Part of a small language model's weights: 4 heads of 64.
Each number is 500 + 40 x the weight over its row's rms, rounded and kept within 0 to 999. Layers, rows and columns count from 0. Numbers have three digits each. The size before them is the row's rms in percent of the matrix's.

# up: layer 8 MLP up, 576x384, rms 0.0602, rows 181-220, columns 144-191
# down: layer 8 MLP down (transposed), 576x384, rms 0.0465, rows 181-220, columns 144-191
# gate: layer 8 MLP gate, 576x384, rms 0.06, rows 182-221, columns 144-191
up181 105:451510485511457438491486509513507473468601544536465511594529483502515490509481564426465502536451451459493538538474545508535457541458436515506497
down181 105:474494509544464517500481477560520481467454527524505443456481487492472492584497461475502457491496500479453507506526515543456479506494464512464453
gate182 093:401488553535565509497530479504502478480462549475481480513567473530429531527421484499541528497494511471436428475483542532498499550473533489529490
up182 099:539462459475421494538537541418463508521477482530472487466526408440595449524367464543522498588467527486498481500408546506471443527489495555524506
down182 094:511507586466518459549445604511496440503557481512483496557489461470537595522533374477570540501545581498485513522415464410536506526475521473512534
gate183 105:550484509462556475540480496539524502479518598476506481551499524518482552496463556503504490490487522574579465436478440501528454483489479485541457
up183 098:524502461591478540474463542517471448516455471463543474498516487448549536503463483507483483466425497403571499516522469438448553412446501457480491
down183 100:429516416508457515492514489515489436476543441545477479485531486552487567451530545478472471460426557525546550487536549499542478484424512492525487
gate184 104:487558519450535526454445445486486483459492420482484492490502519491419560530507514546423464478493529499521465531583554448506526490422472515397532
up184 104:415470566522579525490498585529486565531536496525527487485458517530486529524528507536584495465486519482542543464526470535423526531537493531441530
down184 093:498553501497524525456525447494515438524485477493548511517511528437489526438517474461430514534493533460549585481404528513519493467510528491615489
gate185 097:514566500497520438493485443436481531459472528487500543504496506495478534502402543491524454448477476565496433545536437473512504478621494483546511
up185 097:585504480466553553510535490473425466446539551575467499527474478518492543548527441513480487510514517549487492542457505551460475507534502533531473
down185 100:510525481531512485538475506459461587493521437529435525439492473612465464452478407470439516509516444572483538567503581416518530437518438575567444
gate186 099:495494467459444549528469489505558495537452536555557529558491550514527528453521442486580514517437497544480521511459508521475492518482503522454466
up186 098:551454494529503509503498495496464477486493503517422531500549466444442462489489526485499544549510535495596485511553522505579478565495520514567487
down186 099:538509499521493563485500462463488442492454504455454516536430518429495505531540542440560618499493476614533584500569531448495451546506549463560495
gate187 106:431529528475432474494565508465507477439541483462499522504562552545539506559479464482515563551514512521490478473430539455530577533452509538499459
up187 103:500522535524553539433520540463495459451492523532528478513453497484551519566540506511513480508470555449517543527497506478555518548497467495539576
down187 104:485497526459459479474445474512467597580546544516489471485555484491429480587462579461458499525469605484512508515523437495488514487444468492539505
gate188 097:511551552517483516492484484527535484555467502470530574496524491507491557485487569413573551471479439486506437479486511486445461545478521558456455
up188 097:447490435480508481520504461511426461454534536539557504474524495483421543474483573549487499438474542415468569507437505531515536521452506531491494
down188 097:423507396514454448530506544488528526539485533487591557587501537540516518438517477432525455540531485496535460464443456521493531566526515572425504
gate189 098:563516495576517485511429488599507490524573487570544526536558507543494465486514504564494520515508581419455518524520467538484476560501501469499502
up189 097:522497543484489503509523527453413496468520447469498517606520561519556449509523502535474531527523454439525598471446533535608561501493489494504531
down189 099:545506479449501508476523457527482471552521512481478482534477495459528534524518500529562482407502467425544499440561526545468529488506408481493434
gate190 100:583522549509465508469468530586476497571561512507469491513547539545484554481466554532509509515463488549581497530541471456452581487472522495539483
up190 103:504489485505509494450495566472583525445548502487513461513551477431482426531540523470526437453556449464519532488435501484516470553484494423505467
down190 105:438517544478494568505517522511569482491497486532527468512494594423472553511523460437509435425554498446480458475493509487463480509502541469516518
gate191 092:536500463535380459479530507535498452539525527484518505599495484517500466518489553519576501471580503539471480506486546464512497491502522561526524
up191 095:503422494519510500523486545481491476424514491451535491514498487506478541439482476475467445501489531519471506476494459603469452531443528425505557
down191 105:504482551435485475501435516448504541459456456483456541459529523493517452507500453519511530550474469443531535473417505456583485454497521503454457
gate192 099:459513500538420493491475492454549476476551436583537534542454505570518557487418494547502445419424465504534462574574459467489550542510501508475509
up192 107:546517494570477492477572467547439585505504519530441470524500490530502522465543488538525486500497492465469541466564554511508467530533491483550553
down192 106:605490516505549503552501481517461594508562514468464539452453476519463515517505523520569562534456420568509485460521514496530518536471482521481424
gate193 103:496435553507496467476484496509569463492485571481518481549526479553547535442455515515499523504513507528492436461501516458504507484515474459560529
up193 099:478521530512462490450505503520470549571583496466455501519491474466500453533570495469457458510566538537467537514510547502526590526476502529490565
down193 103:518446488498449550457470541512470608493411516514521525546540539536488553514528549543427500479497459554475474510511549439459462493565475490428498
gate194 099:533534434509516503462434534482512430505522495484519449444451486541503540491432572452486537456469499459546523495515484529496480486499475484501508
up194 101:487506541553479506490454523480413457482545523556520532478461475508547479500495489465530476483542490519505484522519468531383484458502443541576527
down194 098:534482496553470508537547527453476420498526471566522494412476466533535461510505552462457528549508542479508494493493553492548524467482549559534463
gate195 106:508527509442519489492515463513486506514503379486495527472500528541478556454445522532522461532499515470521554478529453495402480553518498502553553
up195 099:519431506486476492577434503562528523497433542492512532479473456504485431555494576481502500540490581456484569485465489509506454414519459481449547
down195 103:502555576561464534514557510523539492570423513465537503435531472502457458497522417424482537477539496512480547515535556529471534495489453492503528
gate196 086:483545537514474556471572539540447518490473488478528486542463526522504427537465505528475497493534469536534428513528432497527441550468605539509555
up196 079:483523447484503458486515522438446493544515606495512472522433485461433515531399484493556528529463458482498479512528587543536493592516446494484488
down196 083:555456480518524493475552478536516549487528516460494490440515453516517484467523522540565544504455566524537562465414536498425524497504539477460491
gate197 099:510555525498510506510472484508441573485524569503551518520473442545461508517540492510514500481481489551536496418560467477533487531521552557505535
up197 103:520497526420508478528446452509526495552564515563521502558576532514495554516538515447434514527514503475535504489459478479515523421487454490455408
down197 105:552560426421497539540413451497552502477534526506473502453521437447445472491537494513476500484508488519502551478465554409476527479419561400464527
gate198 100:484558502417492534454464526477421500501590474480457590509502480436428506493483540538499432485558500511570532517538490506468570544475544515488488
up198 101:509562426508506486502445471465490450484495487487534469537430429436522452533498470463502461537488464478525476498513553471489536532483493535536567
down198 098:511475541494478484476558505480493497421548506511489482523481490482500537441514544489529547434506488495501511466443474486442519446511514528504574
gate199 099:428499464445470441440467459576539462495508477463573464479439581449550503459513446473487506553485491569526465542470470508445550434533571520479551
up199 097:422576500504515451491493525462493534473505567469439498569493521437453551521476541466472553507483520445496522518544531519568430426528471522561517
down199 100:574522488475543512430519574561551605406513518540455538433577539595516488525482528571476502460464431451481534512521473472504447503492510464577523
gate200 095:568547486457507499480511484501411543481483511482530519493619484532503494466484506456535461510460558515592514422447497475501480499460580540529445
up200 098:525476530515457518474508469477491492501455491453498528527426464498566490457562476458424537546441502485429524455493526513501570478452470479547519
down200 099:502508492531518436553513481495565461525509472503378450445529491502501488455488537424509428474495549475423454533422523522528495510483480498523487
gate201 100:516493525427519551456569564495441515507530502534553502494524513594471458473499538573512471504496477520487525476527525478541501476539539511456503
up201 102:513525503550533517502533607521483526459538455473499528537467409539478511504558484475586464501495478575421491516534459451438513516519517529521525
down201 101:544575497537534531498505522526376483510530495513581479512448522495454510508499472474498543440507487505478442509543535538557483466462486497458516
gate202 102:493490534573479499506502501589538569493433555504564460460508465478552505484489473531528485489466437590433537519483491446516549513511546503493465
up202 098:538479516457512512481561450575517525545471496468567581510496506532498509497519515395435524387539472483473442397412591391446466476490468494507447
down202 101:516464512517484528507491532514451470457495487454524482489493491474428545462501461527525545540465442572505510555495444502544547497479462529492507
gate203 099:582571527490469483535456417474517536482491523523479513473521481506419549519493480548479499540537544513513485487518463474489431483526554524506487
up203 097:471483462566436550459523532497544516502550485506477489469479567557455451525544487547447510482545488525442568493498542463477481473483528466443457
down203 097:539432375488444451468524503544475515457467499469510552518493482520456559584513586464490522553523535526545459572529528554537510499494467455482440
gate204 101:489472564552543517510555498585510522508518503490478453533478374586491519428534445443476523537450466537499579486480473504451492502467519520544546
up204 104:513504505534494491505481547537532479589526476468472560628497528489474500577473489541473502514459492567563482501462459547574476448542475495461482
down204 105:489503509419511485456521585540554415495485507513483488561467519495448479545508420513472488450492483494538476407524501513484478458480526496493557
gate205 104:458507467508559486501479469557472520467467486455488509461519494529470466413450524520389534458475505539565559518438503515517433530532484485496595
up205 105:469550514512489407526458477522555522542465544467510433447476493555456538457566514494523509485465585525559547547459493501498444504460508493498508
down205 101:438514445491467477489423573492491468483501468511551471522482494556533491482516507529539514541568480519490475504580433502552459416482533471456463
gate206 095:496530477513550549530467545437508515492494478517470517502458512503496466531479544551522511534497533488451502517474428599493516468454467537485549
up206 088:467478485544465465554499501554478538548545479484537522503451508559491505549499476492478636472546484491534505503505491495451426549554424466529496
down206 089:444408458449486556399548498476543493521573494532525581485496453489557526499522518575526458484548426526560498485576454486470497519436478462441517
gate207 103:528480553532514474492437468435504564535481465519507469543481485483561536493403539467500527468483556472483498459485532482481509453464487428532512
up207 102:513557433564507516512458444473547514481472469443556440513502511486564468568569540479464450493490467488543575533517484468520443570451461500463513
down207 100:468538507541531507448446530527507478457542489454443516499461548473505462513537509525523415445475471443489484525523524584504481559435471516506476
gate208 098:474570509497523440490506454536520500541476578531536479484403416502461448544475521565476504511547518507493524511470453441427489573577559525533477
up208 102:501485542501488425468473575554471512462511441497469564509515478535543500563531510506482539444482580554534579552445494550450453436510470512471605
down208 101:496522573622469566470450467522486477438433522542527486516535461490501468553565475489525497467526504516540468488533502468487500552507543513463488
gate209 105:507509456460503563500490451489440554504502462525458472495458506563445509526505483458539456477456560534517438510554585498581475479520497496464430
up209 103:513519527559475474496486513556472473535498473564581501504457481452458443461470459510563505452417435485540553558479395489500555484459500505423496
down209 098:529437538524527511532492562481589482585566479535495509474501437498498518524498464514472514534502443480518466426479463516489441486537544545511490
gate210 099:373533460480534529442482526526493516459525445543509486499489539525458493493557589477484500492490544452491448448474500431533546433571486456518460
up210 107:553504515456484468517514488476477533428518501512496481545466491488450510455437532507516481449441583468491461537580518455465397476528500441440521
down210 102:499474483518545536504479504507528450435502512439473421518529470482409494483435557508424561480488580516480457516568509484514471418477501457419478
gate211 094:467515484510482492492467468553499537500551504477544515452468506503456488498448474499472475519435499435521480483516424460549449491487542448488466
up211 100:462439550504535532526518462486514506523538554538467529603570472567552565497455471388542542485519510522476489481449484505554477499504456514441456
down211 096:510534466536568523497496504425595552476527510523460526455478584457533442550534537457570514500527464472551502470448413562530561444504567544497460
gate212 098:530486411546498496501529443414459513567502499519467489576459441543486528490494503495471504525445499539460480486479518570465543516450506528615529
up212 108:522401538555467500485491538473483556493539474469535510443534464428455504484496511514498544532560489468482417513469586488555519578550492524460462
down212 101:504478473570537580448452483494450503470532486533464501473520496498600574485450499467558449540571500524486494532521540493566500462550478511521530
gate213 103:604557477572514523514443464471495501527497466470447524529508550478593587483556473504598494536411520507463493437459498519507499579474489561543442
up213 105:492526515490541506499472489606518511453479475529515436562533557497475474508464446485450495507470463505481538528528555517460524455560507548491509
down213 106:428511524479484574475428580538514433539502580548529436522503443483542556519420483486480482492499471518472484559445441504455551528530517572443475
gate214 102:500437526457506522506464492519480572553500499474526571547435516555485406532566503461429451524533486507501581487512508483531542533515454516571550
up214 097:558521555395449565579452584508446444534510484515505551492467473555495490531432446465464563444510569529413583508462535478515537480497540479536531
down214 100:499486464559511491537506466506550573520476567525526549501462515508508492588506440473529534537527504529473522544527535490527508512541511606489524
gate215 104:502467498508461544476480508559488512504592535508430531446465491525533511537490499550519503457514443518509516454453588508473483437495527512531510
up215 101:557503514426493546523511536546526487505523550419506485514498545476470514470489463433457499481541500482462503574460504595537498462565543460474484
down215 099:536510504595497489527513563506523520535548506534539514473505611513503561538559496431535545454477488436469544523432513500440553534477526401458564
gate216 096:462435525460542516454505578508453536466549471474440456427536446508462495461474545482507548448604570518527511449465492510483528434453623503445540
up216 100:466522486471525495470535475556494534456461468501462423480519542517521482499467512515543510425509481542449466537416519523503523464464485516427498
down216 094:536507459502450407464462452554558531466504499483513579495535476568467563547530501512468445530498493477483448548472485527443469507467469520468497
gate217 103:486467503509498544448499524502487515532461463534510600517461497464486546538467519509506548497493500627528505458625500533478486494489452457519552
up217 101:536537488475521523489452462465432500517513444485454502479492560434468500493484505560485522544474518550461519539480460493487467464458526458504548
down217 104:472479448532534484450464503573540436527498510517488493442533464504523495553490588502475544505500525570517471571546519498531510556464457512526575
gate218 104:493491538512464528525496487470524548508549416483562549533479551430484525382513484430485574599483476522473564481484438502483554584466530410535526
up218 105:439543573552459536522481442464502526514481551528512569514502512560417501496504514473533561515542527492562487517497480416501456506477606449498524
down218 100:465486546497434545530461519494487545509431555504556525490480557416482592432464447443494499524482465475487529496428489504524521563491470554437400
gate219 104:410514608477526525490531469482459500462553535482483489430502525493543535499452467483409463472537472488498449492534510441470441487501575504476508
up219 104:537498498468545483495555493439464518469485479608497512456483476598486508512516526490467431553470472467536533483512513523547556429431459453549455
down219 103:461480477486468454537471511507439520526516450532554444430537538512474448560536505533471518568544473510506588439466470512484501522462585505387516
gate220 097:488401475490585503477433533479474524520523448495540488495475424526494565493567420499483503446515422535456469535496501519457525516467459548516501
up220 095:561520443494533575545537433476513507494532582441503558510517506500455529478470452529518487488482562485551448512457452496542430506484485516493487
down220 101:512563520413533498522510460522480539606481475457579494487508565557517574486464458529513456503523542547507537450516503592492484460497438605465437
gate221 104:438480532479427540524518452513449485511503504452454523521475540536503452576534535439526590514570491500457430509503449501438408498525484517533564